Weights of a small GPT-style language model, trained from scratch on English Wikipedia: RMSNorm before each block, untied embeddings.
Each number is 128 + 24 x the weight over its row's rms, rounded and kept within 0 to 255. Layers, rows and columns count from 0. Numbers have three digits each. The size before them is the row's rms in percent of the matrix's.

# layer 2 MLP down (transposed), 384x160, rms 0.16, rows 344-383, columns 0-79
098:086097162113124127148161090168166101126123139181117078116128127121099105124114144163123118102148140150188117124109152151149119165123124091143166169146128133139130136075140114166115169100134125136149097119159154133124150126100082126105196124
098:127132080136128097157128145142131116128128118136099118143130143101084144144155126132104158127143139089079166116102099120121090121140178152094139133096112149144155153119145123107095193137135160116156159139129118125079126123090093149115161133
104:105162171138111147125135096139101118176110193145114169101139137106139155071105121086093122121117144130116151131122141112139159127087110107143104114144155105123152108132105143106160099149133140100148143118100121139164150126119164117166125158
092:103137125109093132123099127122120098096181170098140137113133122101158159145133095129115082132109125117106135137134119133134132138138141148112133117087108111115087128128116163141117107139110142085161094062160084151108124135143127103139114082
102:163106159154129117105152139113143147112116154119122146180171100121133172109109135131049087130123119131103144156118131164130132129098130115113133089145120087087136169148102098140150113080118081177115104164081119106167138095109112150108115106
108:118078135139158167073144128092110175118103139159121139121154157164169093089119131146146124154147120193144085134121119137152128116134103153146140116100133147157102101084112115122132114132122088120138111127107170119109139087156174155158142101
107:107128107153157157099115148137083119139147175155151112116128138139099161138075123117118116148104100136141128133123107122161164149094081166122141138086102151185130129119116117153132129165139110110203119152125065121109106161122149146129170136
090:072163127152137187103159139164142088126129108157140115092099103139164117158119116143162100165139138144140144111138159105119105115123136165148129089104153131162140142152138105121124115104116083103083140167136110176148172108116171098171144123
104:082117128094155130120066143104123160164143142160107132143153106112136135092148162110130099166127159126095090128086128178147178113112112119157127148126123102148136110132133107137109102136135170092143158083125090146103138140095070135132130128
095:107122138122117138137095146099108133101174114089117105090121132106157155127128133099180166120120097136119100135125136133189135115135132091122104173112154106122120113140127167124117098121088098138146121129117146098114112098133143136158105101
097:112135143180135126111165125116128126161143158148119146137150156100160144139154126102127101146138121109121122111118119155135167175072163141116155181070094110113182075103163105117092151166163149085125109125152117112144154129112145133125132147
095:151171127126114098121143120105111158150136143083147136129106170101173104136146121103181136133122124121138110104124086157139153112109111130150138096139098111140150138099146092069085135150144143113096141137151132115101100102117133114146121118
106:100138113122112154136139104120091160149132151139157132117091112123096133122133135154127136105136168134167143126145182115182129157164177144144117160142132134134103108162138174076117126112170138145151161138141157123092129147131112147110148097
100:141114117141125155095157097116127137107130174134115144096098134087147159119179129142102138127111081149136114164090129104147118141171131126112147089163165170080114147146105073145140125142140172112167127117118117074165143091156127127097179137
102:096106120126118134141164123139150112123093133147155121152111122143094121119122094149101080176183130117112170150111144132149186108120110102124102082151143114103149116143139146150152135157160176142111111103077141104124104101138078127123142182
102:115099114161118121072098124151103131135162178118130085149136197114114129158170147156139159157168109129094130166101151123097106111130099117116079163142124133145147125142127105127154112128123129139129179155089095135106153158097149113131116143
102:166149154121118116221135133143114124150174187113113126095139197177130139120114096136088113136144089115127144110094170134139135136156141134106103115156098129138129086138098132093103154106119127148145181085138108114108169119169112143142129126
094:114162135153137161114142122114132073168092133219120119114109160111113178140085140137126107140109133109130150128120128142109130124178135162149106118121098153137135135112155132113122119180157102144119136119134122109108132111165100129134129098
102:119141094103115133102151082104120133170116104130146097156133088131105163122129096161172111128147170153126101120095142179133145133137139121156093112147145141187174134128096118129072166159103135129111122138150154104122113115124137139137108153
101:136112121148112100094138107137147158106164127099094117153114115083136123164157145119119152119173140175153126149127137171072108104168138126120124114149095151115144130140105131126140111168118157137097121130116097130118184158072142140149136095
097:152138154102139152149104136158138109174137115100118140078155122144114109126119134124146106140124140106137111094127146125120085098082174151111116106144160127131148106146130133146185108109145115108092141109118088165127149095147112110071180167
102:119103121146162145126088140086109097156089153160094135137135136115137154160145132124147124167123145161130171157118122130171104152125140087105072127130128106063135116103125158124113107143178095145137083136117151132059142157161114100108137138
095:167127106125125117133211127171114146100145136106128123122117124140065110146131090156147137121131138129123141180120113139146146129100187129154138115155124106074137150122114162108133117127107124158136087101117122145140121161148090138137139160
094:096095163142118119135114124133125123096160117173134098121144125132076088133130123101114145091141143119142119133086162127144118142079116120110135138149151127123145114114149077108121134112125138148115190107132139143142124135119100143172154168
088:142149125142105140101140117088121179112120130112137162132138181137115142172127088093145170146106109154083121115135124099144118150089118163095116143130083116121105160101108181143151114120141106135131131149092076119148127115134112142136103099
071:108133139135111140147120088149081122149132139122098157125091182106099161161156099117121144139146107103127101144166145128119103113136121065180150155166119119152097086120095100132140172154124111128119158148169137137127140110084127136108137132
101:107124133128102106111170141111152184137143102082150113157136115165167170140110126134116131124138153135129101135140095125127102170150089109111148107126120138128137084149113134147151125097145143104150136121067127105102134110149133110152168145
099:134144144156132136170119115148094153154107147128119133077125162102109135110114105112124106146096136097071104113149113115087116099161118152073152094086153114125147146142133083101135137151108089129159147081098139089113126114120173130106130131
094:118102136144083146134138100128090093153157176125122103113157109154119124200133145141155085098150117091129106149136144155100158091103142112132109130156094108105136083074151173104129128132100131117134148121124104132129122104146130135094162140
094:103152115122094098135128127153152123112144120148124091120092098168107155133166110157133129155141105156148120151125152133131141145097156105119154161130126178155157104159113138135108082111099126165152118156116142145131113141187126118156126113
090:120130124093125133112146128126104149151140124157122128165148100129142117157105090121114107185131109123086106089152071098167155131125125107105148117174128171105166146126147110101125119105131140119141173098149135144165096125123101078108119110
099:137158150117100107142105128138092137145127143135105174157128173136134102130110148143108120168111166115136099149152170102108134118130144127101122102099144096137078087109139137123115095134103126170101115145141124098133137140102152118139131117
092:132127115114131119102153110118128113149149134103169122134149095105118129148110138136121138096120145095145175143107158135158129129117109125118053093133137124089132104118113172108102125149151117095149111120162140113153118109155129082110177150
100:105159168131125129145148074079152166156126131099178161132152155169152155151106129123125115148141141102102103118128102144137119101139119136105117121103078127110118072116124151122167134116165109166129155161133138115203111175138164168169104116
102:116132155135148114196091164155173122172124138118133157078127155138151078137114165119098096162170133077070118108123113161159106116111121110114112132127130118121122109143160114115110150113156152136117121108157122157167158160160126140143147146
104:159150142114124142140161120049108118122106078128117134126113107189121170132139131116109120127128110143176149084147167133119113157127147073112120136087121125112155093083127139155135168133140131130154149155131118126106127127151105118132095156
100:125154127104103129168103113122105109117118154137110145131137138119134156136104123129140161149136128132111075153138156119138106187158145145151127138201134135125088141139108152133079113103088116153152137170143153141132136139147102086137056094
101:153143124147102191124146145132169105145164145125098152095084140151119095130123145180126079090127097142131108136113112093128090092153131112139162122149147122150081096135104109112129126117088125130105131167130135139128135123148180137169080137
100:143136147124118151106135187116105172125093105127113121126143118073129179138151141110132154137115173124138133111119120141130129102160127157093086132125143136118083135113155168155146113134139127111080117171154110128098162142091144136103163140
104:120101143109147131124117164163096135097151167107187150141140112166102085114070151105166148155100098122111108149133113119106123083159127120101120158085136112153137110141144123109106148125146158122181118151156104122163088100124131104183072122
# layer 2 MLP gate, 384x160, rms 0.283, rows 345-383, columns 0-79
097:120106116116056141080109112126132117146126154156142156133152154113119101108131109116124171106124124176139139147121086157098120150133135136141200144102163134123103138136098136131126116159133094089124122124130126100135119173162148115085122111
103:151143146139148111149139081173082127156149124147113145130162117162135151130097108142144129110171175152113154134169120096157183133121124095134153124156093078137141117086120152133117120147119148112153125107109179156098137087142112058094122155
102:135093101110119117136092118136102127094112118100153167138112128144103114108137135158117114120135120133096145092131115140138163094164153101118114127105132102128122121160115095170122142147145122138099125135132136139144121155104154134104128157
104:122122146129162130126144136139114101105150154133103173136121101110123102139149136120137117107136140164093121142186167150156100109143170134141088124135114149131138108126171131129112090162122119119139152095118133158157193169138112092122120065
107:137153082153125171166146130122128122115119149136103131147097120154179124091122118114146092164161153137159114092112114093156158074133120134150127112115088099128108134137159103130132109066075095183142096138115143129114120124135127091086130072
104:121087112153097160130122085120095127131127146129170147098079127106117171130151115119156067127144121099108125128123159124142156115087185114135139155131170097120127155070116099107114139144103145137114145135119146105085117131137151102121140130
108:124130119176125118105145114140144140164113140173148203110134142148104137128100143116122153127127144148162086126133140178155127100124125129154053133143108116150133109122146112097084120107173135125123131122157110115122095158172133106165118138
098:133147133133116152131099129109101172149094105176077101146132102118123123083112148078094110119143126115146107129103181142113099084120187125135095096151134176096100132116121125133067106094118122160107152141162149097135148186117123146126117124
101:120110147110138129126140131117128171074210134092129142159092121076146141147158106156149121126121137137113117119134107160106125103134180149108130126141166129154129159129168094137141088126125120090071139121112136068113096092143159096088097132
114:148133123075091127131075117135160139084099102135137136137091130153122134108095116117166117103140116150140134136122151130163085135086103128121124132141095112106076131138122116116122114123092104163112136105141088160128094111133176138131140139
100:152178096119098131132086116163107127115163095119102113144120139118163158147110123146130117116145106125132142121138116107096126082144152092111161139083134099108118116152109154120116099130163128144117154141148132101118150106116105106108159134
093:141083068090121097108148137116174151118130186156129136138123138111140138125156112143141124158108113101068124148113121153125159097121099113124135066139124115100102133128133097136126110106145149134118126100148133117119128141108139124135092120
101:083115084109151144169169158130172138122130095129081159160165118177125131155111137181139114147117100114112148078104183127102067107108138165114155112120126115162106119089146153140123130087137119125109103125112108090143155117115139154121090150
096:165116114113155137139120125155137150130095150107093116102153155125148111107148126169130141171090108149150109142132087160093085151102136155135119167147083087119126113155128142164106154078107106106123128159133138115116146115147145143090097107
099:154092115124109124133097096136150114157134128184133168135119117119082147128096141112103112151104186145114138114119143132109095068111078120104099084098144116116107118085145087147168111122136139086103146119124154162103098157078169108119127117
095:110119123155162109113120126163155132140062127165160131131107144106133115096108175128120091166142164123137132142087125110081069144151109126145153135129122133144103119125152108133126159096105135097148144141178133129129111072097128130095118122
102:123123119129162151063150125150124136116132116143105124114161111205085147141109145114146092149109143129140145103157168150123113117167140129129154121103185119093140097130134113107174129079117111092114121164127127118143185140130133124122133101
108:137157099126097101162140144144150164148151117127138085133147108195134145109129127139087175122157139133155114126116086098131094166090162121115110099102125112077081119137146134119115155119132130175103129112120112147159118104138110113103122147
098:160116135132128159174144112131150136176101164100140110119142121138120110159113169110184163132154132131088151190148128156114148097109128139155116107135128117142106129120164119122145152094108131102185106156152141132142123150137094110110142152
095:121113110138086166131136126113116141117124145173069107134133069128142121126105134113095087161152142129071125148144111123122174115114132114114164132107117120111143090149141120148144175130113098146114131102113115102135084175160148151163112169
101:131078124115166169155132159109077105165109154086170138093119106133115107162131151115112099150152115145116153142102123119151150142121194142132112150086150134095119179144159073148086102125122147132153113137107127138144136097120125123147105144
103:137127142119132056138151174122147142113112104121133121135105139112127114132136159153099147120104137116114129174127145138128103141120119119124163127144123126139097175161133115108104134087125141143082165119117187082097115155110149089142065153
096:166116166143118127166156099155130079134140122171125103148101160150125089171132107115140100145141118171113112085077130175080110143118119118120097128103119150145144115150137122130141099108153141131155146107169140124173136155162111142187108135
090:126151160069116155130180094176110135153149133101131141160092138123065130162133106138113084102138114146084146110145170121117125185131103140116135105121131123119106143118135143120142111153158135148158120143121148096127118136110088123168162147
065:119144144151094078146128136135129149117088138108169153174153143148118108121154180141141139120104111113134122115131133162166127106111117084117121110114157110148129133153123133155068110105151137113133122104116117133142124210116143127165109130
104:125146141130132149133113090119167090118091162175135123136098124151133113139132091150144174164127133103150113120098113107087122133153161111159130116117117144105094059104119094072112128126122107099139135157153180104140117100117149153123135122
102:117135109090109083113121114113136141173154163165131116142092123096137130089132092112082083105158109141126170102134136110168122131114111094145149147124129123105142131092176135160122145131113130133063150150146154117109138120208177135126108111
084:153152096147120118113125094129171131168105122131164065154099146124144121103148148155122195142156093112107112100133133100099102141102100158123103109117138057150149149137144088135129140094140124101110141129109170131084143130096144145132122140
100:073130089099176095151130147158108138140112162132147151156128129122132131144081105145135077151121133131110134162125120126140136095153129077111140114173107156133113135099149108153199122143143138160141082127166125129165141117126132119145157131
088:148136102083209124124159100135103107118096146103150110137116103132107097158142123091126184126117109121088103141143169160135098154161111133088120122164116138104099169135145129079102108120139134136104150114148112128086142122134109130087119129
095:121114120101109159138139161136103154104160090145153109108167098123099118173127066146152119137122124136115159133154144164095119165133130167116119131134140167110153190150148084131152118115123135143111152119143119133123093120153093148135128128
098:131157101161113132142165138103130124123160123131170163163117144182165114094131160137137118131124103126178107143173125117144171140151138112165170132116135147185083164120154127116107154111136079149145092119102112119138135103103129139144120096
102:119123116125133120132195128140147157117103102121100133111120150111156136134126153127124069155146102169151149112111116106152089114088104156162117114130070110139130106109152152114118147095103117137131099101126120137114110158121144149067142145
130:122115109156137099162113144179114141114143146148135121125134108163154119146143145149117111199095165075122099121091154147134132109163100170157148146120118118123176156130150140121116110085156086115101198109143095113112100165113128137160106089
104:166127129116134146173152146090121152125126154129149137133101165146140110138165180116149124115132120151105115155136190139125128124119105153158140114098134190097128123120156148140117128094134113129142166136114150125131101100108134115180120107
095:128119142144108152126111129098079099188111146170117148126076119145111118124163158133123105141174155139157132140118114166129106106154122163148113090139133147143099144133110146096115149114126140134102131140137124091109135149148193143131118108
098:123124155145130133139101156128147072114160153145118132130101129148153107138163132129117104139146122162108116135144111113120186115152128133206116134128132159185099118136128118109110133103096135161139114154134105150167136159154155106152115119
096:092119161158123115098108128091121137098101110141142129159129115160109139128162112151145125093102120152123125109151145079130126076130144112160112128098074141121122148135138125155156095126099102134178100158106128168119110140177124133121111138
109:098098122123108083118080156091046141148141139113133141142141156083131121127162084128154154101123159170112147115098095090155108107130086140116161142115095092092104056124160079135110144124142172162138155141103166144113140134129117106110128119
# layer 2 MLP up, 384x160, rms 0.265, rows 345-383, columns 0-79
092:141089140121131124162128106125138125097171162121127127124150127117133142144133061100138107151157145152152143157132099116140116184119117155102126137114134164141110113123094107067104077096102171144124121126114166180175074133149090168101119115
105:121134144134096129098151134104210114140161139127130110152125098098103088134125166106129077117096118122145139115097124150106144135127153144136120162133120135130159130163102148182121118104129118123143140111097132135124128144120106121153142094
097:114081144087131129101145165076111091119138125100120170140114170149153198153121146135124114140098159127125126077146102136127162115118153116130153155126149119135179145117126074098100158127111137126132121132129140128124137098151101115125129109
107:134176137116111118186146165166136106168136122103107115136142135127129078158093123129142123134130141108134134097136168149150113100122131101119163148112172172150093142146127135125072087190106127156144146130096152172145106146120119139119115140
100:103128138108123151106131127112138125155131146152150147131160193153118140131122147202163128144140100142137097146090131139156147136110092106155170159095142182120129133151145134146117102166125078146127096133134158160093164123140078153131132160
104:134127126105145113158169155157081140088144129107099106139132107168061139142108159153128132106151097134116182150149094121134139121089114155118083149119129119081157114158147154155098109165116126089154093122089112155107125147169146113143102112
102:149121159131158118160140107108110114089183067135139091131112100142114118138111123185133140086148096151121123115104112078083128164162112096116144104133096155099158155102123126182126091124127126114161114139155122089139123158133115168121099145
101:100166089149134115105105122169102142121130117133141148080104140153143140113150146150190120099115133096155095128146164148142145157136140120120148189091101132134131145124149138116098102165133147107110142101134144153128093115128152103111134106
106:118110100096160140105101080145152122134078133144168162153127147146077132167163127114115155132135125117129105119153118139116141137190136148130161153111164129191132097153140168097132118123140104137097153123119114167142121120130151119118113128
101:125104115142138111131073098140160128135135119131140134142132138181141157137127127133102177150100132136069156154138135132134125128154113131081137119135119123080154179112147120117152104174101108173156117113070127133120134088127099137158127084
102:143111077150136134111128119104093158167149092182123155096136158134113144106131160133165124151140136122169112152115134132172116115130125113187128105119109107135151060138152149127143132108108158140146135147126127178133151153110139119153110119
098:122116114145145123100134103132102151122075080136118135112107139107112098121120082144114136133096108103095167126095179143107090102096163179119126129070141121114139105179143178108127170138124114142122130087122105133133108096140107133136133132
100:151095092137128113107151157172135120102082152141109161112139123138131135120109130134083111154139099148150134114116119144145127131138170140132155138164136189125108126105150116100146105109106165101170150092160126135082150131103119161122127068
092:098111112092089184125112160108137135114160150115142143129145156136148125109122115081088147108120097143099126115145135082143134125108109128105181122099155128119136131125114149128155148093114119167122127100174133104110100139101172166154181133
091:145141108142122135119116140135135085147149121122158146135145147167094162129131114108126122124139108144147172090097157109129148158129124083185140106133119096105123122112131119169087101142109121105132128090129142104103121150171145116132143069
104:179115114096166107129136143087152112120120141117130085119142122129139148143142151148177141109152127122137119126097134124128111172150126153117143132168134111134146161134101166134095156132106122100121130147094146152127073143133110113068140138
099:117132085106151151167139130103117092147112176124156111101146141098115112117100133138133129098106112081105128132118108134161138123138100120138111119096126146135113156056109142120155129166138096120142094076140127086096125175099134127103123143
110:176133104154119083069139109083086165178104147145117088099153121106116097120149104146128121149094095124124096117160128141140142135119116141149178126096147119127152134114173118122098165133133108142128142123151140125089157131088106123158123090
100:146163141113122147116121074125134115126158137086144144115126110139121125106139122122160119157174131136113087156152112164111135095141144050097098159128109108105139103140083167124138123103136136163122109152099112111114150145154112126091113101
106:142141109149123139125121147102109117116139150123134109092113109124148158134119195122092165113132107120142183153076134120156109140117082111122127171165147159139079149087100109144143119099169163135116144125128132109122114182080117156174155144
097:095106184096154146157158138160128106135109155110117119157156145142109141148146124116145090132163122178137149139154098150097151138151124130112160139129123115138142130129154151121131096110119117103133146128110135099162098145109116119119133161
099:133124128119092093140100154143111124156167135106122117115129118131128121122148108147131186110122116093159124132141136123148155143178128136089156123139146145157119096137118191152118102143137114091112145123111143114132164146153187165129117076
100:129134137101117121115135154113113176117104088075124167119089141122162116109131116117150145138122118155103130170146163148094120164138114116138131114108079134163141132138157147120118184096085098128139124122110136110165103129132152121094097104
090:112125143106073158150141126139145108114111113157129118071173125155123103094157120115114128119133149128163145124127147167117171096143121120144148123147123129143140092145145144139106162117163147130127159162118095111154134145123145153121115102
068:123130174064152120137144134133133105153094138135084146115148129135136206129128093152093129125106176153133102119116157132077156130153138163110107158129155142113085148105133133089140148144115130148083142126156145120176142129148124133113137144
103:121142128129159157117098108151082094146138128116077139150085092116141138164141077113126131131113142130135061117104134139106120127132110124117098141161121138127109115117112101089106114128149132129114073154145085110076149072125146141125150082
100:131113154112132110127144138123102098156102146104080123140108132119166150137091141099127083178152152128139137133141137168147131148110108142132151136157118086129194095117142156127122147116147113093123080121128096177096093150097118202147100101
088:092066107114091122105112141117158106126129126119142133123126076118151121105154140076120123129096080150144140153117136147096110125153141083120100119136111125125109106131132155106158116112129137135134111128161123075153116137141144125097130100
103:127132145127127120133141094086162139082122168106138126117123142106109141116152123102085065102168103110140131105172116165103125116142126124145140113143124148179184117107113145107129154179161128146112099120192118078099114145111132119136099158
095:125108120128125125175105143135119080092144084143139161165111153174163117119142139144130138119151130160124109138132138123098105134132100151160131153117112147155150145115152133157117147116166131095108131127164103115111139107171125106184130122
093:078096149102163065175127109133093153105095120133116160116125126099125147159158148159099162116075131105129098094154138130121129139157131135149134139107150082150124160135109157117122103150173101115127128134095116116113107159118139112156109090
093:148125137131180128157140133149140153121060131127112191164099120116110137153137118143145115134130162133168109160123137159133156168151116136142183155121112139094135101164129142186133134145096115131114116141137116141134135123121171134126086091
098:159133157116095132114127092108132125180179144136137146140148167112130109109176117154100124150133106106113165113100148107132140080175103153122074116116155131135138133146125096102112115102146137117133150132120132117125143101164164088072146090
101:145151095109169109110125120083106100133130169134137126112135124131144106074137123149181135103117164114089118095122108160132138156103090126098109150118141152124137109150155140104122151103106155108094154147137125128126118137153128124182115100
103:114098153113151156162143118129124133136102141126153095086127093175097133148119137075152110103115105122151185112113115103153143133111117146152149119085128088065129129141112118078169115113133128108135100096128142141073117114111164140092126099
094:127153158069133146125097124108180145106119085091131081124127170126127161133119124124142127150128168136125129121142127106085136124125148122116128145116090135166138107120193149129135108133167100169122134137139109127180125162095109154132118139
099:165168127101119118138156128095136133140090150150147175113103135080128158150098169139140118140138149110119112102139134141138075105100193112164138163097097152119139135113156163095100126150075135131124154129127098108106129125118089154097157132
095:170148137135134112133135140122126152088147196165144117127110126145102167119113146127096143143120117112160112177146095116150126068151134119085140175098141133122174089144120156125125167155122137147125096147096102101107126144102147151155163115
116:104106136127092142141124152141140126110125098135127122104136092095118117137125101155147168075121087109145162122132101113153106082137145113144163131127159124147081154157160154065082106173131124159106156098169100121120111120140138143113126110